config.toml
vocab_size = 4096
norm = "layernorm"
norm_eps = 1e-05
positions = "learned"
init_std_up = 0.0442
lr_mult_o = 1.46
beta2 = 0.99
schedule = "wsd"
decay_shape = "linear"
Each number is 500 + 25 x the weight over its row's rms, rounded and kept within 0 to 999. Layers, rows and columns count from 0. Numbers have three digits each. The size before them is the row's rms in percent of the matrix's.

# layer 7 MLP down, 128x512, rms 0.0896, rows 0-99, columns 64-127
092:515479459535491455509469510561534532484480511470470489508517508492503502453522514470464491460484500509460470507493513492513565488512441476488506494491499486474456513495505524496502459456494454
099:532488507498534497509532459518491474547497541494505493523474516481511527481509517511480512489490476469511480490460525473519446496554537477496532482497511529550545536459459509504542496544539506
094:518487494532534502448486493492499538522522500517544522534527478519515492492490479486506549548493487516502536535487486526510460537545464484494503491524468544477491527521505528521507495514497535
107:532570548496514526521471506488447519503488499489510463470465475465531506524468515501533501542465501513464480503535498517493498510499522547551511529509531519553485474513508500491483536521536494
108:543463544488511513472531490537505465500477495465478500465489502479495493499507511483545489534504516488517450522516464496514508476498502498483464519476461488473523478420470500487537506490516483
103:479527508478487518520509480475477525468430499506471509504493508484487495510460442512469484454486483516462498509514496547514453493542509484518510520485498498483442542489496513500528507463471501
099:488531469549482467483480431487435530509512462505471453432488454487491513477465494525463502503525471508472473500471491462521521502497505485472466506513515506469497473481537468537472486491471528
093:512483485506502529490498514490475509497516493513453513503481515495487542515479433504498475498486486496471503533452509519480472505491525524540509510471536502518470490474495469494457487494476509
098:442529503479483507459463516489551512507479499488506466474474497506506478489459475464502483445481509488478549462469434534480512486514435486471491523483450524507518518503469503495480494459502514
093:488514519473460494503462492533497513479491505504555518532487496500493462508532514503487462498498495450517480518511500458518519507477477525531512474511488516527451482516550513492477479508488557
100:519475509452497499491475497509522538472511504490498495498510519530500514531504486464521524531500535488464476529463529499553463468501457539523486498514564517555496499524515529508539544529497501
098:481489501476449493513489491498514512511485541530523473498499490512501465514543443515483464460528466482524532505449468509472513483551498522496495537495528535496481469545492476476486486475513516
092:500503539494491482445515521487509532473502488487508492489514531439504510488491455510527541500479543465471496521496510454507495517522435529497500479464484502531466495514494521507511512510476504
090:530502493503512459533527548494511503477503518521477530490530501480528523505541486521500541581556476499489522523476524499469499516450493490520509507537494498481489515492514576522554483489499531
099:483524493511473489452516523553501530530509504490510511490464472489520496470469483496531449500524530517510487468491468567440564510534495483431530500508525508467513502437489531546514490477479556
095:491538527467527515486499532476458459513457491456502510492530498510507483551526468507493500516443473519537513517483523537501464498479495525462430508533499496532516528531503524504496532491487480
096:485515512495442456468532454481477471490467515509521509468501505481515445496495499502478444472484493512534505503510475526493513475522453456465509513509491472469531471506516467460484459482489463
110:489519517461531490479424458490520482484555483493470501481473505530487475456447491494509498562483500518470502456510479513483485488542490503501534485455497483553489508518481482506508501478535521
095:476516519468507479490483517564489492471482527502501481487504502445502499439513463485488503457541437490507537501496502525469555476493549481510495511475475503525498499524510539468513469476490517
099:470512474468480477568552492473497459527492505504465523531444469520501486514474506447530492509498526495477506453521482565460515510494538482521492507479517484505500552525548483500523549499525489
100:496491489488490495506506529478501488488540503493494548473473478496510519476484504494524487539518480496538515484534498498496528522514521483505529503560494505520513524519538479541491548506460501
091:496502474510479481500475503468502543491484514492504470510497473529476465503522452461465501453469498472513484484490505523449492433525521518512499521474444501492500491471455488487483457513505453
106:510510539506465500484474475533520501468530507497487501528491484503499542502551484514457494537517523525469523494501489432477473474503534526493510471506459459508491514547516513529452485501477491
098:492535498508479459535501526475519515504564501487506498496502486498514480514506516484505505461464503491480495501475452491485539485509512447488495519467513517559483479491487509485496494505480489
119:500492506510574525566465467555494530491523491473489488491518486513500541549518506506512514529491493465528522477467528496499498489504531503533509489507483499465560534550484529522476537523520522
107:513473497451519495520596535511510473503538485491475500534466452475537503507507503518526485503456516481486489504481490452489493470529507527528508476474496477532447510504506508458550506515474485
109:515508550531541505558519523479494474524504496540526514521516494501491457559541533511539532512478524501502515495528531448543543493504541545534538502496546481507527519500500537549563525542526537
098:488480539510471515497481474526543532513552505517540500478545523486440474462528505442476543476504466550497497506502493504488469495512506495503486521474486489490489446555483503482507479494537478
104:489532498555473536439528484482445524513507502498516504539503500496478499486448461475535499498509500500525521507561505492493474495479486465517500487517484505548538501512522521466468507487509560
095:531496516482477533535525505526510495517458449539492480478480450496503456555504500503488479497503482522467520486478503481504498491458471493492497498468434474540517463515508532516490510495473505
097:504496502513514544509458536490517449533478507518468504509510500485476495523491443484520465542468513484501479508516534512490499481519535534542488527512532507505534479523515527550512524507478531
104:491473489539520519492489482547473465536486508518486586510492525517489494516534507528516523516479553549538468516505539507482499502503534489504470497553531501490506497520509544462530541517502509
099:480542535511547462508536543552544513491545523487509483507522471526472446500527513479545551531505500506495539524517498499480493468520489518502483464487524516505511479516505457537483513490519485
090:500475535511504494507503510490526521461496485531497490463492517503509501494487491500487512502499469474500515494493513433513484558463490509513532482504507501461494453518485493509502538499517505
092:503515540491509520499534524503463504523524515484514528498469479449468533479493520505501493534499488446545509510516494492523496507522474518477507492469519481500496468485498491456532514475495453
095:508524520487532515501548474496529460487516485469496513498492485507513510525520507529511481503503461493512478499526512493472498513497471507533522455527507499490475551507537508515502511502495534
111:460478497457428526500479537451499521490500522542508486510509502485489504491462473479467477486508477499504495472491483534497453511478470488483494503490511506505550458500525472517494484477470485
101:470495442523480482499469494473492478467502504504514463478467510494531462485533477532482495483489476523510510489489461448508474495485478538495540475496458489480491492461503493484453480503467465
096:499464496512502501516526483497490459489517520501455490441481487501493497511527471508490532502501548505488499518534479516494471482501505543471501510518441549466511489523480510484529485505524520
102:507548505576520502504502511531434489514536474495483473519504482490459521499486512521513498556507471477499502486493500494470471495487520537478503485516535475470496499505538480465463495488487472
100:510492482487459468509508468518556473475486537467506483491501464471547503484506525539464493550501521495519521502522486517489510520511483515496520468532483538495493504444531489482518519505551503
099:505498495533547476523513537484515491543535546503501528507513518524496503493496478486489512530506485480472462467517487548503558542491523519507496513470538486525518526496478445458532489498487456
098:469522460472493535517482489540519494484509521459505495461502470510506477503537438518456499498514513507486529476513491541499498467541508444521551491488489534567463477502483484473522497534495494
096:516498513526540509462537496499508491495531529514482496468511523540515502549528525512496508514512523508519488516466495479525466512492500532529498508507526484497544550512543484517540469520548451
103:543500485508487441492494483497483468480500527490522516514508489555522513511483479484479477510505532505438511527502517543516488504498505503494524492501547477504549492488450503492475477525532510
099:525508485501519547526528529529505479511504525495470509486476460502502506524512504501517530446495541546517514509499479523515527494474527503487508523483501514517496516461491493482551491470497476
095:476506522507516518488497488542498499528505539507486529518524496469510518475499529530487506535490472527519485535471543537492483504464518462473519479524489492488516513498507497517510530503510491
115:447500507495511536501516448470515492481487506513508469464525486476506447498471498488474471512511513531534513516475507545508529524489499481493481525490484536515496481456502456487497514489528509
096:477492425450479482488525549477507509509473505528506466507503543498491509489479501521464478502513535523449527480482533465506495512496482532482502519501457519478511488496470536559515476510518511
096:541531496508531509489467497507508493479532507473475463511525517478500526496533495489505472455493489458515492490491503516478515478540494467510480480480486508510503524486466469489498482499503535
100:515519540490511512539479497503461494538514496492467490518510465496519476520490501469479511473456526506491488520481529476504488456475498520466513509496495471464510507540536497513455475495444484
091:515507467540459543508468517526430480474492470482490510482503509520488499529491505476494500559511503494510517493481478561471564524483557510498472526505526525481474527494492484478469496542534525
092:496495502510465487483463506531471501483500488463458481511457502476465473490512459534517501505502498488456473488447467486480484488466509522519497483504474505498467522500468488511508482509488458
093:445465478462458485494529515469500512475499502506496465506529463485508546505510534503468468530485504519485515491499472474550504489534478481503501504478501475494471481514455445490548440538506473
105:477516522504541498499502520532480518508510503511497468493510494523486508526556503548495497520514552489507504548510534483553538491477540508506505482528496523488539524519488495529521529514510516
105:496508520510532511507512521508516499500508508513508538491473525527548543513501546508490496529486526494512519499510506534471527465531463500503474487541455479510488538496485475512511536500487495
094:509522523551486498514521472482565521536504528493473503514539506508509519521548512473466545474508452490502464512503506518449498506425510532529495497453518494470510486518504474497514516465511527
103:514483485488531476507531462505474476498496481511478512512495467490493475524498528479479479495457472540466478488470506540515482490507499525506478486500496435480516532487462498517524495493491506
091:499524530494502527476500509481524523499493519505458489490513493495498455504549534544492568511504509529434507516472515524496474463507476531481443478505539486503497505459498475472451501543514484
090:456472492489491481475529469504494480504473448499519535528490525494482453467514519533515489457485507518471471479496490556509499488493452488491444506513507474496479477450517488540515481471509472
101:504496516547486454478468504549514528483532524499504501462517512461485466495518477510487483496475524498541536506511529494491509512475570536507527448479522497479516518528498502484476505537444513
103:497468513520502501567526519504527516462508521537508443479521444458497499532508495469453526459540460486452509522521485515515506536491471510545497511502508538490481456503486528509521466514464519
103:498489479474506531527485529482515487517503491491487486519490538518516505480485499556515531560483487505536510490473499507525515458459520505513542465536532493514516517487524479468516509523467488
106:459483495491478421485496495501485509536514505512531508504504489500478509456481479505485479498522524469495479500479489436532496509438482536456473477520487502426477514473482494523519497508458486
091:499525515470492516455505463450494520520438527558486480459510479483475543516511510506485505484524478487473512490525476524541554518523521501526481487498529495544498524511492492524547499417496463
097:467442537514497496532510495502544504522454524490489523502472439503519518502562504498498508484479465528471453470491462470468506503529458484494517501538497505486518490473491475485488501543502512
089:495523510484482470495510524482491502492517482459474508511495494476491512542491521497549522501466547503476512506493489551536490486522495493515485529537516514511499489474524492521497498499461501
094:504486507429475513505495504427467485479560511481521525485485489498564506453504532567530485474445488479513484522489521486513518514511459542530510485532526561461463491473486520490541517506509559
099:527516514540503457516506526525505519537511512513509508523515536495514494467503486488485510466476503479471487511516535500467469513450449450452481494463493514591493511510502483481526552517495476
101:480475475488481516498478560501497547485519505536553576475520504483451492528479461433510481489504493430477522500480516438524501507501538507490484523475511520512485522501559502502454480470533444
098:482483515521498455529534450488469503458457481482480515516494472455501511519495500509469461493492542537538472509487495527463490546489499545517503499473511491534504555497495543487517483461533504
102:479472502543510490456478533514462503471519476477503490521479556537425500525480509529457503509524538479475485515488471505505453520467503508539527504527502498445507481438478510535507517480477478
091:506535488484505491511523529535557536507453514469492511525525465502479516505565517494482516499514513457524528502513516466468493499518497546514499528520511532546470537514528526514495499521457477
097:488506509424513507478504481523525509465506488482517479486503512492453524502497484506508491471528510514542452516478492482450496492506460479537478478505497521479474462565514489492443512461498538
096:519527491458514483525524535464492527502480484514514539509522501556554524505537486558517495527522474510544497487538516500493528475492462456474540489564499515540559508542527522499523536531491523
098:518495521554480513487539502494502438521514479524482487502512497524526526490519491519522470522522500510512504460507533493538496483457486526503466481530500510484502478484539531511499516512482485
100:478489483490487477548430516498528511520523538518475500521491471513546440515476503449466489473504503495506496500477529537503482497489512528517532514471485526496491525513508492501531495510530498
101:515563476496518500472502473493438476475486482486485497467463510472481500507486508501490489484474506472496517512523480508486489474497513499481483465502483493506515504474446483468487452497476508
151:459408501507453502481488500480515529461497509535496458513513505508454525503501490516491500502499428534459467480513478507517457516472470487516468513519512518503482463483520494468496539491496483
104:525518510543518507513506462505499514495491530494517478501512478519513441538464497502471539512511498508509491508488524484504463504542512488518481515457472572532478488486547505472514501499561541
102:507488511511515563519458525522503505489513519489499534522515527535522479462524531511524525558497503475471507541540534499500497479526548490502505498508508469507510546538502482530520511517492516
094:481492537476478487457487520488543485510508521503484472482492504491472480482534513517504495471495500482503541507463464507533550522474543521514510515531473505434514482512506509500542535484495456
091:496504493513506488467522490466492477466481514486503459514513502524470541458472482491506483519525500481507485468502469436496537521529512524448503486493517500510540462490488511494473481505482509
179:533531496492498507550488495494531493529519552516532528551531533515515514479534503541523523514509521484525540548501525477528488540500518509450495470500544501488513522498537513523501501517501479
100:498511446480523535528489482580506453501550478479519482491436477484519473496543506511511489511500496538480445519538485498475471488506539544511481480484510511516504508458478497492541490524517472
088:520480494473473484504494517406517473504488506514516470520495555529525508503493515502460527477518496512500503494481490494463472484523491553484519492482513500462488494505508470476467506485518505
092:485488530424477511461496552492526544520460517535510509478513506513512530517568486539476528467503500509521508508463505492487528481490523525517486525524513518542480505498488567499481479495482432
087:524517499545472553540500456469520535512538482447519530452500515469528464462477500468539494502471506474476497478479488507500525539471530484513511512494462521482497503472516508470489524511510521
091:494472517513544495488505483548440536502524508491517447495463499522476547518491515518497512454535487544478540535544499520499493506442526508492537507511507513568541480536463495502507509501492537
103:534488493529526507504492510541523501450487540483514507515521504513510475511537484511506518534532478517506464537537512484515537507504541500501486504506455513514525537496507505451550503516531516
101:520519473493544516477478451521548526482491497451500522505495506516501510489509537515509509508480475502523490482523513513485477492576496505517552509497526517493516512492497499502514513502517482
106:512478489470505511532494463540478496551514520500514505480502508488505496521500518519538491472530515530497503518527532444484501513427486486507471565559494484518547502507508495510506509461504541
092:514504461503488472499474480467518523486496511480463471514500514500493493536487538501477504494519489495490493495506517493550466497486487505501497564497450516471528458523499562458490501472554467
092:500520514480473502532520511470514575480460493461483482533528471455522542485491480490501463548457487478530487479548489479486468512511494494478488478503437517501485478537480504485474476481478469
107:504491503479486442460522519472494494519551500516489526481521509502504510477444482485509517520541489504544531498513444526499524487539525472478514498504493497542472534499511478518467469504489530
097:503524487548496538480503464490499540512440491507515508471479507499528566515501490539508478519492504484528509512496501484511506527536505494488509513532502521518530482522552491520492545496533507
114:550498480507527503533524498458471496542507506512509513515539525512495498501496548505536520530480494539543462509558555477529486513530492510476538505498489497481530558499516511561514512540516495
102:456557506418463505548489475473471452480475499455505525484485500486548451489480505479487485509487492476515516472449469528499514507491474456466489542512487489505497507461484505488511485477537469
107:491515520481517491493528508505484519503521537480500490515485489540527520506503506516560489466500519430489520472474509546465501475507482525504519495496522460454475492525507524546495509511468518
097:425495534527486511531464540578531486484489458472499500505505463467529505513484487465477527501475504495544521459488507495474495460523448515540512493492500498505434470525477474534510517533490508